Weights of a small transformer language model.
Size: 8 layers, width 96, vocabulary 4096, 1.67M parameters.
Training: a variant of Muon for these matrices, 150M tokens, 9125 steps.
Each number is 128 + 24 x the weight over its row's rms, rounded and kept within 0 to 255. Layers, rows and columns count from 0. Numbers have three digits each. The size before them is the row's rms in percent of the matrix's.

# v: layer 3 attention value, 96x96, rms 0.16, rows 49-85, columns 0-95
# o: layer 3 attention output (transposed), 96x96, rms 0.145, rows 49-85, columns 0-95
# q: layer 3 attention query, 96x96, rms 0.169, rows 64-95, columns 0-95
# k: layer 3 attention key, 96x96, rms 0.175, rows 64-95, columns 0-95
v49 112:092129128104122087138117125130152141107118115117152115129142116145111127157129079133158132100095147128119167097117101136149146098110135177154132157119158144135175151153160148138152171120108133107140145115141094124161105134128180140155130174182128116156146128091142169163161144139094177126
o49 118:122182172152125093124156172120149080144115098145126127118138141116089110136131130156142165119127141110111156114079129135158165139135114096140140136107111093168126112121155150112089161166151111140150162122108161152165110135101146123173116109117129120142105110154120140128140072159099093101
v50 102:119162092120105104138136152107111078173156119087150129162108117108125141122149100141098139099170124125099117117061142130159149155117133134107116102125139134097109144157153090136150136157109163127155137132167149161145137129103135141110120118151151160110106142137088095142137174131122071162
o50 102:117072136120146117133159093096129096076134152129074107129137155108170140113100146079183140141141134129127147111144148136088126131146088141104149124136134146096093120126078122143141181160111122150156149124121161122080129131082106142111157144121133097133126139101107139149114096149117129141
v51 108:090145104130216174143112156138146131113148121122166139105110122184115100106102103133107134090136081082136156105126110139144112162160109146118149148162091101110128131104141120120146121123126147163137125155127163117118149086121089103136180118148120116128146116115147117121130105116145135093
o51 119:095095093141150147122124100108112092100073106108157119115118131135113100192151147124132148126119149159099119116127174096146151099175126119119128103151147122101085109153106085143132075157140137100140124119116130083138136142145110141110145117128085170136100110143103120136101178111141138131
v52 117:161113159144089117123123113130095119125169135132172138108126120102091101089132147118119170114116144160126137110126191107121132110149103166096156110149148088120126103124115116130135129097150144121160110185118142155147131174150140077122124167142134108176132113072134103129124103120141120095
o52 120:153123127145076158100142167111121128129133127109147157117163116166140117104154097093160104148174094140172136117120089098151147141118146134086147153108142071107111070123160127161119122154163148119157149161126125125160126114144136095145139126119137153116113126091128137105142178146138151149
v53 104:136140132104163103111069141073090134131099134157174120128131143127109110103138126117117125151161128142113133150169119132090174102079093129116089142122159100172130151142104108135101139121101106127144121129143094123138137122162103154160129156161097095172109161130111069120131136138116125132
o53 108:144143131150115142144129132100129141153138138156132146131126109118105134085159162124099170181139149146109110154181153128111141125110113116178093116111124146131098093159146186102135115088159129144131135151117112138143085089079138151118155149126171100113085110124115118122180141136100151127
v54 125:102101176090105109121127120138121130113122129140100134143117100126138091164178127146142166170120107134149162145160124108148121110111127154150153133150102149107129136102122096105117120152157143117137177191130143161079128145113152139147113122192169095112152154133108124098117132107104108089
o54 124:140128109093132124162133140168140073157142086113156112194104137117126127162149119133147117124113151123163165130137138120129165096167115170130112143153114141122125155144134149161130143118142128130105127139132152145144140113082172092085141101185151138141129152089136125104118111112102121187
v55 119:121088107117136107099148097113094147108104094131155144102131135114128090125155096126125120119102119153162156096105149124149085111167170155085109088125134138140148121143127119110164134127138121147080129126094148165106149137153135126136144076113110136103090143144107107139147168140159080181
o55 123:137147151113141154119119133096119113115123099074096124179112158126147108115115128092067082141100104128150104104142132110101116126132136119122146115121129143097108142138117190129135124136134113171144100090159142093153110146154131130156144118077107171127143112140082123155141069131154114148
v56 120:100111115106118130153115161145142153169145183143173117130135125123129165174154183121145144133085118110133117141106155152170166126140112060113184138115114092126140153102128103097150143159119131127113158085113130139101142149139106127130141145125148153105092125152135133125167140141138165127
o56 119:121120065140099143132111148113117166110116134162155157150144158150125158144099130114082097082091136115114116137115171112137140104141124141114123186132148179121105103123156155124177122140109132100137116120135172170128132119122107116147139134129115084159127179147088133143135123153087139105
v57 105:175096141131146115134093105097173111135101150103090104136105116151095094134147119129151110117072125102152152118131172146114137145133110158139082104138103113141134139148088150138148093092114128136114146089162140159135158122111108164131130142082140100102115095139173154136116123163122142090
o57 108:140150153163147133115159090139141126140110129108128111126115139170124206091128147142104124132137115134124142119110095146122124117101125155126102121175124141083121125129111151142129094132149109094123111143140072104152138172113088075102090128110125159118096116172153085114097115110102097103
v58 115:191104119105115132183121095131152122097082103169089129147139138118206147132098123130144121118125125104150151127112112133116162159113137120124101142149126119106146142156127146161135137131138125126085122140096109162117099128140122114114176109156148141143113129116117150106107141120152209105
o58 113:134156125109128104065151119174092130165159129091119151111111133130107127116115112127117118137123111128127138124116132115154127106173111126119088135151099127137124170166136086133105135099110143125143131175102122157194061126152086147096093100080111098141128148110119158104118133123121118115
v59 098:135189105142145159160123149098144139163102147183133105116177155138077127132159139123141127112140135148124122151158132122089142111139125141144102142106181112127122111192112115123154124171136125102133144116125155135156136124111159104122168120121130150097187115177139133122105129083138137121
o59 096:086134074163131127105116104145122120089120117148109132078108104140129086075103160137151155142137137127175158074107135117167131105091071122163111138078135145108140115120141149132116132080142123113155105123146079192129130138140122129136113105148138130137142111123113122132144147128130146110
v60 112:137106150099120130139108099151114116162116115152103150115128162115138122163110122133103155108153147118140103072113114128147075083129105125099105125123133077133146127139124146134139148078149144119151160059144137110146162151128099084159123101152085168170083134103142122124129127112121138106
o60 105:164119133174132133084094134117110088160122151136129126167097145122155179081108112120131134110131112138097120131085148154159126141109149057115126101105106150137141097157158166156146094140179102138139148148120148123115082092130085146143122123111103140105125147100145140136108139129109129148
v61 116:128149102121101107103100154168134095149128111124131120154167143153099166148105125121135153157108113098106159098118128136107150082140138142110115095125073157068158150143127114146115150151150132096129075104128140178146152112168134137181130091104122152137107116113121099107145147141126110103
o61 116:173121142133132141111135126095121149142130094145105152135162176148115126081116180154120119147156113146093103120103179105100114140153087127080110117080102124136142108137123135134164135126071082137127075150130157139137179121103138118112151149096114151139134145108118151104132111139120100130
v62 115:140132158086088129135144092141101178114180195108105102116070134138130115150121168080150098114162097120147145096135105128145148144157136151122107094105133138155099080143126143114128126153125125107107119098139132106088080120129144123131127154112114153125137108140147114123149121085127124157
o62 115:121167117114120092106091148144169130079118129119077111121126149096126166159096102115099120122132146111140138087102146171130071141138137138116132150098154149106109108140111102083110096161119155134101132117140137143151118144121139090155109121176139134139178105105144099144182130104131138124
v63 116:147193174102129124120157144133132126101093105134155154145156124137140156151146137139123079118145133132159167148116164127151071149125131077132126147096123094142148101113155126125149160120124125122152116138165123164119137112166144109086164106142135105100165117105146097117159077105102136130
o63 119:126162129140156155124129126156123087067093122131121127099183089108147102138124152117116113107092140150160121191145121110133054113112143119144109132133092100127162138192171088174135136144122116125116138134139133157146123135109146127145170110127105134126133134139126162118106125116104135107
q64 072:119144113131141137194173115112101115116116155130127186158146154098113153091118101121161120093071101131133090106115125150121162125147119132153126167129164114125128140117118156098116124127111123148113130089097072185117148120122133144126110134156076135087123115111109127142125111160113114159
k64 096:153101134115108146110137149133104108107128106163113121130128135141176130162101114113108140126105142161152134114161113099088077092139121136104117128141126125114140120195151060139093138143116159110145109129138108088151138077138138174099147121132158133159173129121086135137151099108125149094
q65 096:122118143138155147093127154183138117142129103107139089129111136139116073139137150131114158179111137121104137140128175118138133175133176110111091059136144103149123137145130194171122102143124132142116138103122150102142122134147123129079143123127119086153158126135124085127140150095095123129
k65 081:112132137148169091136144124134123133144148114094118134135127128112109141097182111122155118152207111116138136109164157121111127115111134112112152097115149137146130131073125139108127140124156112133150155083089133163165126146138151084137126078143147101059106157174152142125104116125121110148
q66 098:122121076116115168152089113109089134119141130131138187110121085114133086151147157134142078120136131152112124103117096154095107129175121125159102144121149179130123101133110078097128150111129154140136116122135103133152126107098139130155155126132104209117146125150139132141115145157120153154
k66 090:124132129136104159126097140139101109172138144135153153108110149120164113123118130124136149121131145140129124167076105114121159153084157183113176158108098108140136142143118133134089096111126124118158082152140125185140135144153109107165080087118102090124159119111155099104155167140125116132
q67 093:124187100166103147140115070130154110123127114130146150127153134129133139131120099124102079131111097152144133107176115148133155146084172125127174119129153128141112126159152129154149141164130120109144139124127155118125097117089150131120136163123186071112081124155121088125168104139123145132
k67 097:106126129106118124131125097163117134131120157131095147123083128119132108102116177127128101113100085143134124123123153107091122154147118166122071142087161108111153103135106088090194134136151162101134130101136120127147129100160153170144128097132149107177115093114160120150141103168108133139
q68 084:120141110138137126084125133138113111140165126089144084134101156150093120148100095096090118125152175111150146098117099099094098144094096126111165144162135144134128133151132093128107138137102109120155159115115100135106101110158130086115145123119166085139127139131111122078185115124122123073
k68 082:116138136163098105092100177098107132125140121130186149142139119121128128142123091149121110055085152097125120132146111190147157089161090128129125111129108167142141088142155095144121118130114126112110148128114159121132155109121100095158142159159140133136131118129086117141107137098121172132
q69 111:150136069134143176116108133155131131093130112169102115130114133124155091104128155168149108101121107109129108129141120130126113162102097120147098119073103107143159089146120108143117136137153143090087120119106132108146117134120104147175079131128188125134132130104186152160135086143124128145
k69 103:122137112126126104129154119094121131114128080132152143144124173120137126120101112177130113134120120130144115139139122238158101109128105135122111099076116118076131130153164138126132096131137154147100137132124182139158149141124134098176130107180114142120117141160144138143133117132145155096
q70 099:091164088148109143124143087151114081137131099137104122109108113101139167141067121133113139084126109091112124127109107155155116120123137109159160147144097120121139180167130128175163163131126101118144133111142117104133085158162114156140114109101142108113179172138124122110165115119143130134
k70 105:101098137098136181174120121120165112165109133120098136125120154134124053161095138137134120108144136166163135152144105168097138148130143135103116122083075138129098119144111144120113102141126156157175101140111144134138154116170156155163108141132089133127123097145100138148125135153122135163
q71 099:110148165101184128146140151129142140155128151117127087116088115131106087131145167161156153110143141115148140125105143116095122137171130142117098137126095118136173112139114158116144112092101152160111097110134128170131119148180115099135160118138088144088142124141166170104123164099166132101
k71 094:169134135181124114072083069110131145117129138128153108129120158116156176110099119124138104148115117105149155121137127210102116126127115130117146123118107120114136146127133121183139126137151087141121137121145121070105104133130117133078116133134128156151148088109173142100135117137155149117
q72 098:135139112107092146147127118106115119131092107128130115160120070125156138136143082167125117112095132158097131160157116164111128139144155163110135121124144116076152096157119117128117147134155119124137067098109135131146123132110144117104098151150172113133168113169077137151135199126117156133
k72 070:170110108125159120127098113139114133141118166183109103102126139109112080118169139123128108136162108122129117134153154156123128086095117136121098129185145178177140138152126138146111177099181120119107120154119117137085131153150157148116127133168107135136125135116100106166082125096114136122
q73 078:120137117116093137119114140140105119131200138168081118061126139118132124125111148127141103105139150098158177150147130122147114157179126091130096128120124110116140124130109165141132131128139087118114114114133120093119134159081129162156123098130110149116161124087146121121131120130162092057
k73 131:137120124151127124124133124127114157125131086164138150131149119122102118109136112080179141171142157120143185107131141041126134141131137152111148121137136114094089145134138138116150137132084099166118111100156153150112101154139113132132136139122095075097101172095147108113101149118092151133
q74 109:120103100140125073121143109109153178100138088154130161109105106134142132119153094094125118155171127118134102157140123101100105155159146154140100172135129123133140118137123155123198105136130111117106119119129104120136162097125159156196136155146137158160131138146120183123146121159144140141
k74 113:142135139149110126125135134126085086146126201165107137144080110099139162115126175143127122120102179119107121114105152177136154125128123141087146108149112126093098118135133078115136146115116119146127126117102147114084137080111142098152101152116121167143093110175088133137147125105124121111
q75 093:124116091139114118164122143119088097097138149095101123105138116110140183148102131114074120151157103132165094082087121103121099145157139127113095133102116150142149144106128125145133116113155156142118088090120151093093078156129094145140114108126103148101135097136143129126092132157082142111
k75 101:144109175146135114137100081129150143171102094162078120144162116137124123122148154124127123160097138115108081163113110105115116128108153115091107147126110095106138126143156133156175118111126149092106109132134153091164174164098154103115132154093120109097124148068113140111138145130134127152
q76 109:096104125135127129141143140119091132117114176090136193129135184128087120120112084138153140102073142114140139141120097137125173104169117138125140157106117099074122092119145135127166128142124116136162089167118121101097140134153116137117121118162137152098099142161115119105087133119148147104
k76 106:132139163128127084139096144149099134111108102144105087108157128129130147150153138158099193171131135144120126124144173118164096139106118158138122128160136116121131129140117143138098134126101109138101201111119130078126139136082097161096116133098116130125094103090065125124130153117136132149
q77 105:140116094157109161117138106181124138145063108094142194086103140101098098164126108121087122137172119167118168134083125135133127102097149118134115147161117160143128134131132145139109106124114132108140156092123135130137128137134158155131132157136152116114116140201143127137147116105114141158
k77 104:127099144074152175110151141101109081140166158077104099132123136139130172132157135149113147142091169115145090157139147083089134141144136120094141163148108140145121120130131154101134118134126107116143129093155173126102136155136128155139088095112121115125122094151152129116073147134120158142
q78 096:131152109122101145120129131162140115138124102138146152134137121122139148138165133096150109128071118138143120154152105115075160112103143128117111087124158090152150112151146152148163083144088139065135097136153150092117159115152121122132139093112150117156125111104110166139151106177152074114
k78 101:140108128109134129147097160129087150119130149119119144136096154167166094102102122187145143102113137101108128044159115145130150115121133104112083138089131176119120128132109151126082111088177127119134134102160143140161133123126107130146125159101099151121113173122143153141100114112124143116
q79 099:094115159148128134092144105109085119147175145162120120130119118133124142118149141159124095140119173143130127120125128134102128103158129087089116084162150132151129171102122201153185103123134126123134102124148130135104101131143143126138124137194141172131119109126085150111094141093107123146
k79 104:142149116099122164117127137132116133079158155139172108121097114128117135138118138133105153113166147140125111120136145138145101130070157136071174132103090120136136122155155148209112188131158132135100139118182120132145136132147125086123132145112102150089125143126117137118107095149123115095
q80 100:143106147133166143065146163159144142128197102133145095116158116161127082149117133120112146148128142140129166127171151128115155143156126111141138097152174146155111156127099140119080156101100151123128138131086181115128153124138118121101146118087109115143142133102112124128140121098098122087
k80 083:110183149139123102111142130130084136177104133070134130135130152101148161133156134124135144099145088125119075126116124110106103149127160125154123147111100094139178120127149152137163108153133120141129131055116108137170112176149128141129142125128121102071095151117144135126147102160119130112
q81 073:141125148098119139166110100119096128097116139102105102123153152115131136144109122158092074137110124149138100139125101145101085114112127145116127114125142082113136080132130058135162115084157127127135082111150163090148148133128122152151153196128156118109136142123124182146110137123149130103
k81 083:132110089136118166147107149092122081150139155135105176131143120122125048126117122120132158117084114119154132137113126136112177143146123152151142152122098132120132128123095147111123076117104121134136148145128109146125113139134134139151081085114077159140114116081190089124153124133116120157
q82 082:133167126144110097101138118134144110133148127162178129149134142114137138127169139120159120126084163160107128129122117114138133077140117159129086124156154182148103163131131116130128132122107164154121142109154154106133106092109185124045188135106098110131110141149126094135117137141130125120
k82 098:152153143138142116140094095124161136129137076150140100125143096134072132177121125114135163135171130112149160118117157150113116135131155098179202131136153109132122158152130144139104131116103079113141136161143169153170158138151098110132122133113144137122132143075154129112144105130115135097
q83 090:147150088166120104104102107141110142132097115165125138152125150144113149125145104134142093116092137151129120137157091121127130116144097116090105099078137118114124099118118110075080136166126124135107150140104153139119145098086171146097139168123143174154110164106080121149107138151121106086
k83 098:116172138157089134119137127151120122149090101104158156127129122150179152144116134105140143124093128130159094134133131090104156145112124143105120142124118092129139165124149148123107107174130135127117160123127124139112142121140115130164085102107200116138130117080118071127163156106143101195
q84 094:137115073121093102142131087141119142139088116131121145118121094154107131121141127145135118112110086166095143162136141166096134143139139073167073142117148118146128146163080122093130141117144126128135120120081154138175135078117106143104108160094105140152145099117112170149116143103130147114
k84 109:130138117122130135112124170127082123077148148135129147116081132102140089115100132170101095109113116128086131110152106111098119123151122186127126154116139168133143119125137061141150139140154170114135116134130102091091119072111114134157153112159164148124106156170104133139086114126127116126
q85 091:125180114082106116172099116126101118131146146127111152195142120113104129093127165136144100133151133112108108124112097130138115138099123166169112125097173134097160128136132077100122127130144163129105125107115116092124088130116152116159168122089156142106100126142098170153101152112146157125
k85 116:148095149105122119089108136114144157154149092122108112116161120164136128158178123112132117085133143137126167142136126117121183129142179075145160139167097119138135106138118133123121148122087126129138084137093138123184128126082119107118108138091087109132134115080135108109165153155117152137
q86 097:095125136116099107117149088164134133153105120105153096090147127103127153153131166115100126148149078154082145085130133185097130136153124113073115145116109078139126138130142102153134152128112134132131148147133108161148126114125107095170128142122131149068177127118108084134139130096144130149
k86 097:150126117116120122163139145130105092093173174148133175133143127129117140112122118160140129149099152124128109141115132202135128130176136146179089174108086113156105121086137114176142125145101116114162125109156129117153106122141097150122103126156149114152166117137134111179092147125130137109
q87 097:101123172136135147132137110155184160120121082132124144121123100179118097140141137117107103111143123144139105096174112145108156113108142074182116113113146157151156129132085140163115143147151139098111176137104140126130124157141145141089096152120176139117110136099104094154138116127166123103
k87 095:117145107154118169174146145126120138123135134060115137134084108079121095119121149170121132155124122148154154135150125206105126133096056147109109122122105145105148126098107097136153140155151166083126125128103138116130096139098160147117139122138127131102119124151159156122128156128120104134
q88 093:123164124145181127119126196123148122118096142125125119122084087115125131133145141114110137132119099107115151111119081097129098095096123144115108121106141142094125126102135111051184152105142167163135113096147149156121107172122132118157150148134145130103095162098157120115118139120129158125
k88 118:133125094149124125121123078149162154157129126125138099118149129126123116125106120097138145133170161116149129149100127019107139123075106161154106130162081109137121135119109138131109132154119124135097129113117145144118159121120127158085155122111099135128161180096157119089108129112115115146
q89 097:132103072126121135156085118152134177115140104117109109191153150083135129139138129122137129140150148121128114092138152068155168112127100114161104108132158122137149086150128169152105150127111089133092108125132102111139148136150134113130108113129083142107180143135106152133081158146113132110
k89 072:147145157144102143100120135076132102133093124146147129162129139167109120133144126146146092106108151139160149159129101078163143155123145147118183146144144177072113127143098128103136140117159114102143117150168105077116146138123125159156174132152156113159140146133115096129159114151093127134
q90 103:129143166127126112107053097111113136095117110167143101145134114091094151133110171137106137133075140162141093125089150121156123142192170118140123088094115093122145110112135068179145145129138109137125131149121116105101119130131152139123155135157098142149118122133127138157101142125136144130
k90 093:122151130095101137138128122127097103167088108069163139117131131124119162125171117145122069102136118139132146098103158132080121137108174125130134118138173126108111162112111106105133143158098153123073128122155126126158167135124145153101132148071141146146148152099112108123158111158135166131
q91 099:124143084153148124140130147095106120153159131062138144159087134139146130129183134123131142189101131157127114125113136095166088148123127123106102130079111138115111158099113136166131103169109108157126146104112156136155104161117131091093132141146083102132158123144126125108133093147140092114
k91 097:113165121159157105106070075136140129085128100155139123139055149131119107146106121124087115146065124107113144137123106168085158136130102142095144134133136141089109130136146126099130146139141158122134123132160134130128170126107123086123088114133184118132111147121103135133155117157129133159
q92 104:087108122136136081136102168086131123093127167102145136156123153098128153088122127152101188142137125089187145093157133123118128124133149127137124137162110146123146067113131130158164141157137133147110160160172089119154119148137127131126123175140161140144171122143124102124156145109135123125
k92 101:133142151116130071115139132183164115128134136143124095153099080115098119111118125116117078171125118121142159132150175095196151137132112120142165093118112146145108142107112129128160149146104120122122132125095142099154133131107141127109121127124123149120135125135136080153154194110167080117
q93 103:129170152167146112147121116103086130121103159085135153168111110116160133087114130149156078148168132112148148125152117139162112123106137154086118149134125141136107105129165075128141112098129128162134094103109096128106107141123129121146140117078124183120111104095117159135103106109125146178
k93 096:140104111145122102111092077140144111108129130147151123141164109121107088178124162119126145110121154138088101150111155124087116122159127127097118138131169082124180116105081151106152136142129107138139117147140112080119160100119161122087144130122130096114159167166125090133144173116122131102
q94 101:125128133071115107162115098123118162132108130181116133068134132140135133134125167129120141169145133173079137106131136138118092142092167139151153131153151139147123100133144144125121114147148113163124108154110113135122161135161176117153117117106162113090188103117122073113152101131134140100
k94 104:166121126162129166090125186139099111134152104114088144149123158131114090150119118113142125134144147119120107149121128154156098149151122133153144134139114158129156129096127164097185138093157184133145137097151143121120131145151140167094110130142096132147118135179155158141131118085082090131
q95 097:117144158110099117127124107142116113131092089118110134161183102114130157169115134117162142114164110137139119116146141115113086114153111134108099100144156104154152116128165160104118116125139147140112181098127145125151126152088112114116101163139120068081098163120161096092148097111124092111
k95 095:131125113165114168132130109128161144134115130131173149125091125168140119099130106120080123153098136122146095152108128143134102157147129118109181111124129163127119179118106094112129132139141131092112148181154117186143110107157138125108149130105155103157106078118181122142098161158146145150
v64 082:126117096122144101135106059097108141137121126123117090141137124155139120118122113131147148157096118109111110153165124135121127080093107128172149153113090146139090146104118091168132158106129165168147123131185126143148088114093099108119122137082154144127107097108140129130133112114119122063
o64 089:138124133130111129157141129156113113110147125103138143107119120158134138137133151162126087183086121147142166162127124194139152136148160103131127080153163103130129116171087127121158112147100123168167113144138179117161129139105137116058136145130139093117146136112118132169152128129101116097
v65 089:133134173095123120103149114122132123143124158123149075144119115062161126157175099099086098150135151120131149128127140145133140140138148121161101127138146131132156117120148145125123110161113135117149137139124108120055114114109140109162116146104139104153139145133053162146118159154148129070
o65 087:153160134124136124119098110158165140113106134157142094115141153168144163121117127126158122119128117090143117110103111108131135166085164093188121081153130108102132132151097109155071115145124133098124106145122153111149168133136151116140168164087137123119143171127133184121092129127157139104
v66 082:136098128104123115108127076140112116150088143100165162096154136116119145167180092135113148100159154094074111115140128151121116150123143061109139108118087148107122150125141105137123142109124095138096130147122132149125174150178113133084143135149155162099130126090144126143127148123101153121
o66 084:091135126089121108123139091091100123137123147111131091078106145087127133124117114123135092112147129149093198125120146185109176134125118140158086184104148129082111152116083123104111111112080147127132133109138091148111143125113130113130143132124086148132121148119133154142147122125149087136
v67 088:129102063144138121081161135156131150157145125156120137167123127122138179101110128137117139158122123131140100139099069121122147125097086163083146140166113154126136147142151135148133086168126129145133114155080117101111096128121121086131127147105087099098127100098145101139124099099140140140
o67 084:115103166137164142097147121135154136154111093160175131164146071140080072176102164122110144092133123092096098153095139114115113148151151154100125125156119118131152118111134129113137131156112125115174170145139108191128122099126132117108144138127130115153154102142106098116121125135148122117
v68 090:131135136103153130143142099128136132133098137140089132134142136136167161140121130129133123078149128156162114153109125116146155132083134157105129121099126163159133150141143142091134181122136144195099097102130093132089159160087159160118123120179145135109138108140159150141131110151157109192
o68 087:111127147130121148110179132083144150138147138125116144157152090152140102094146113127126102148106118090156111143142139075142116134119093131092113098110124139130100068125125100116141135077140136141150090113140081128113126159069095120119149125147094151124095102126171143085090123154118120133
v69 071:142118135132161103193130118148151134079120089125194149136120155148083127116151103119146114118125103150109130093153140125088109135081112142120107137134121155146119092106126113091124109143117133144110127117120106108097152142141195127128129146141159129151091119161171148122133124094138069116
o69 065:122162139084088128090110144102138158163172130133167117152150117126127107114147135098088103123141102134135073110158079124108160108129143137154152106122157119132154108140116164141126103111120135140110129115155088112100163108064108137127111140133098157150116130108137109125162104089113112178
v70 083:099169158082142110128126116120119133150115134089147118159121096082159092128114132108128104153116154107149091103099123131128165105123111162125128144126103093125160169127144091116146128139111089187152105145154132151116086097163148139133091094175150110155126138139106121101160116140148147141
o70 087:146103131111122156119104148131139135130110117094137119197133137119119156127119123195119137100121143086133141107125150112117148146120153154123185108132097145127108119119126086137157096134140136079178086141147167104113067132102141164094113100120151132137110134132135153114082144133132168143
v71 083:145130122163151149139157140135164150129158111148097108108122167136129130096097118117125185163149098104127127145121113138123126111100161141150122123132153125102116103089148138124123123118135104128160135126131122124064187081151188144108121082125143144137113146081109137128109137134184179121
o71 088:138107087129192150126131138106133138098131127176132153144156174125077168131126117155139114130105101125140098153121131165052124127154132151150108092118134088145123101192129096144108126155123082126119139120121129117160133124143094120125099141106126151158148126111125132140149125168132162108
v72 085:161115084162173142118114112102156142160121170141115151116145147124148146126153168109117127102136129114146110151125124140121132149118098136114109104164121166114089122155121153152092110132163115126113118110102155113129143123080150150158122134068090124088115115135127186126120118175176120171
o72 084:116170149124131113097139067127123115144157106137116123148133128117098131116112137095104136084144113125127146162153142088164128115098128105111109104129120141129124126160135162136124151112105106129149134112151124156164175146129117097095187126122129125161158144160113126084225130152126125136
v73 091:109099094082147093134145121127146138088102102150192076168127104143111126109129146129140153172081114128133142118113096139152118144132099149138143114122120116135102084132127103132127113055128159154115124089148113169147154102089120110090096119135132132160109141088152118134116126140120132130
o73 094:075105140142129153099128152118157126121112149112127117134146094131169163149131122104091172138149076127090116119161130194124127123141153114145104107170140127142105091146123128103150123116168102143131136146120139137127143099120133122092077146124079147098144136088144095064151129124123121132
v74 088:142093125126088148110154125172165125148084112148150123136126155147150103143133141104124094146121155130120095178140138116127110128121185146124148108129116110134183123171114147139120156121119094131074148150160140136133106122141129150188111124114117114120141152153142100095141160082093121179
o74 082:091090103137158097121090158125126144159083102108139100136114148108120130169177120130109116128100160120098084117102120137151137109116132107104126132124107119084110101088187124121086159131143129114097096114141096095131117127155082092111140098160107126148167133136126142120119159143112086115
v75 098:195117099134140156101107104120165114128140164101117120124120086166136129137128097135118085135087120117161137126157135132103124084195121120114068085162116124139103124107111130116131134136151084106154110139137141143116115096095148143166142153137109099124096154148154117110138132146149166128
o75 094:121144126139126141095145118122121172172106108136116087090148145147065146138159105143077104116137179144135146154133132096128094144139132090101167098117123143086101163152093127151130180130157096102112124150132135116110124125115134102125139105134173127101161145119111132094158156097142130123
v76 082:149109123172138170128145112150139150157106204134104106126125104085130138174144199169112151137108121118106124148129102109131143157110154116127156156104102140129089125129116146107137162104094142104123135119144115124112155116163140140080147092106114121110137105146142124157143165102127110086
o76 081:163107106164117130110140127137124107094110163122132125141099140123183130121135090160169142104103167109090102124097126169099147131146065122146082141126092102149099146118151119165085144125046129126121097138115117124102160108119115127152154138139124138137087131118114116136155113123136126119
v77 079:141108146139177131112160120138076141160145123140150080080106165134094169166148158128143135152156115126173121154127101146123103149089128131124131116110152140165138137129138133126110139113116126109139114164143143157106167149156120112118097120092148125133172132134136172168117116175079097147
o77 080:115131113118129129163112164161136148086121135121093153189097152138104143110108120098155113148129149098126097134145071141128114158138094116153096096114166135125149134123123125078113160141134137110112125088070097140149140102086167122181113120131132104132104156108108155151135147162131115124
v78 090:152101090107130122143111090133135133121151121096157091074186146115120141075184122137136133148136131148134101118158117119127122089159157131112151155106145129129146160136074127121136121112118164186107128126136135130130142117096143098124152177167142132105137159134156177143118105129095107125
o78 099:103126150137117097117141144129112140137147124123133139148145142135137151109110168118156112118147090137137156120172125144182155133137101131059085131090115143129160094154111075109128111124154140138113155146094153113125099171094138100160151144139108081084124172118121118152164138111115102094
v79 080:122087132127164081153132163119131126157138129086150124114119107129167124133120094147103125135088107109153134125110086136145227090118119139146125122111147144131140138118119160141119153116130123162138138147079151157109079159117117148104129127166141091084139111149110118131119093115105139103
o79 068:117121144113111138126131144070153110124111106082137148151138114141121099113156111108123125121131172109135131157136146117127115188128118169163147143130055069088154140139116098150141150168153107123159133143113152147099091150119142114111122135103129148091164153099107133143109079120150111134
v80 095:161162140131134129121150149145130151135137096096133128106071135126163100122102170119125107175143158143127139157150138114126119092146094160106105125101134111137149175160145093116132137127114147101168124129116183134121081111112128137143170137083134102098078120076108143109160128136123101106
o80 088:128118125127114139132133093212148140140126099128100115156147142125133131138080112122131118118120137126133165106113135091156133170112117085134164055087127117119118119113143147166122152166145095132155136147149146118111134151141104156135092128143191097104147152128076104141129119121113106129
v81 093:102168147142153126141106126113107109111174117129150179169109104091119125122151131107178147123146157119119131091166124138104116135200151091124127116106121110143118168178097133146091134121119113082095128080091127115146150131151120146126109120124129160131168106132176125135099122127125142143
o81 093:095133096158128111142147093144098141133136105113151184138081127121115114081112139126144148119136100106139158107137111159169136096077111159149121154090134153132115145096113113144174137098152121135133147107104124140124110104124154175120096103101129129153113133172110134187148141082100134141
v82 081:122132126094142126146133106102081109115132087139093170130163141108098096127109130158136115118095155114143084116114133143183118112126071093067117107119170146098100136122113139125093115119130124114121147128109149159101119133123158148132109112108144116102146155162056114134144117086142142140
o82 080:143108144130137182152081110101136095158110117099121122132166113151076165130146111119169181142150097142127125152127104101116142117101120123168153105104144132122098151131083147130103122068126154137136186113132146128127116127115103132096148134114103076123116139102158133131106118146114112171
v83 084:157124061122140112159173137133166113121197133151101117142167157152139093131124104111150133146130133112151109152140122139081135110094106103125084125137090098138154102110093110150133145113091095121109112115140130150161136109128121123133113142163098181146125110128097121101143147101127091103
o83 088:146140114139124171108139155140138152171130102107125150100109155135122148165153163118115116131093139139118085130120091098124146126129163118080153152102122118136148168082115123097097169138112145103113111142135148137087103119093159082104115135112117118120152101109123143121203113157114104164
v84 094:154111134089142118111136116130102143144119124151098116086146130107086184109137146104128161158120126151143147150161141110124165105147132154104127099116129127107129107175125086169124136126096130110148098158134129122120161148104147099127166088085113175166136124116091153165084112094156110139
o84 098:099134140135105148182147134159118113120133127151096156140156149090085183102136131114112117155113089156139107186177119148163137099110118110146077091107116081135134113141130115115099126145114121132130138184113119141143119133127147120133141132120160124145109149154132131183110106159168121157
v85 092:087148117089090138137162123102117079179170121151172129106169167127074117097115113107129106118131147118128129094145142126139136124121146135125127116099092143130092192119122153129123147106131131118117152111137087155132097150143090132111143076128128153120153105088094118144143115141128099157
o85 096:168109141148158131127143145117112143162176154086086159142132136099150102103133179155161140143146112120129131167100112152159142165116114143093135122096122146133125119141137153082115112104141122132144115096125157131127114108134136144156134113108045139118115106159130171133068148128125111159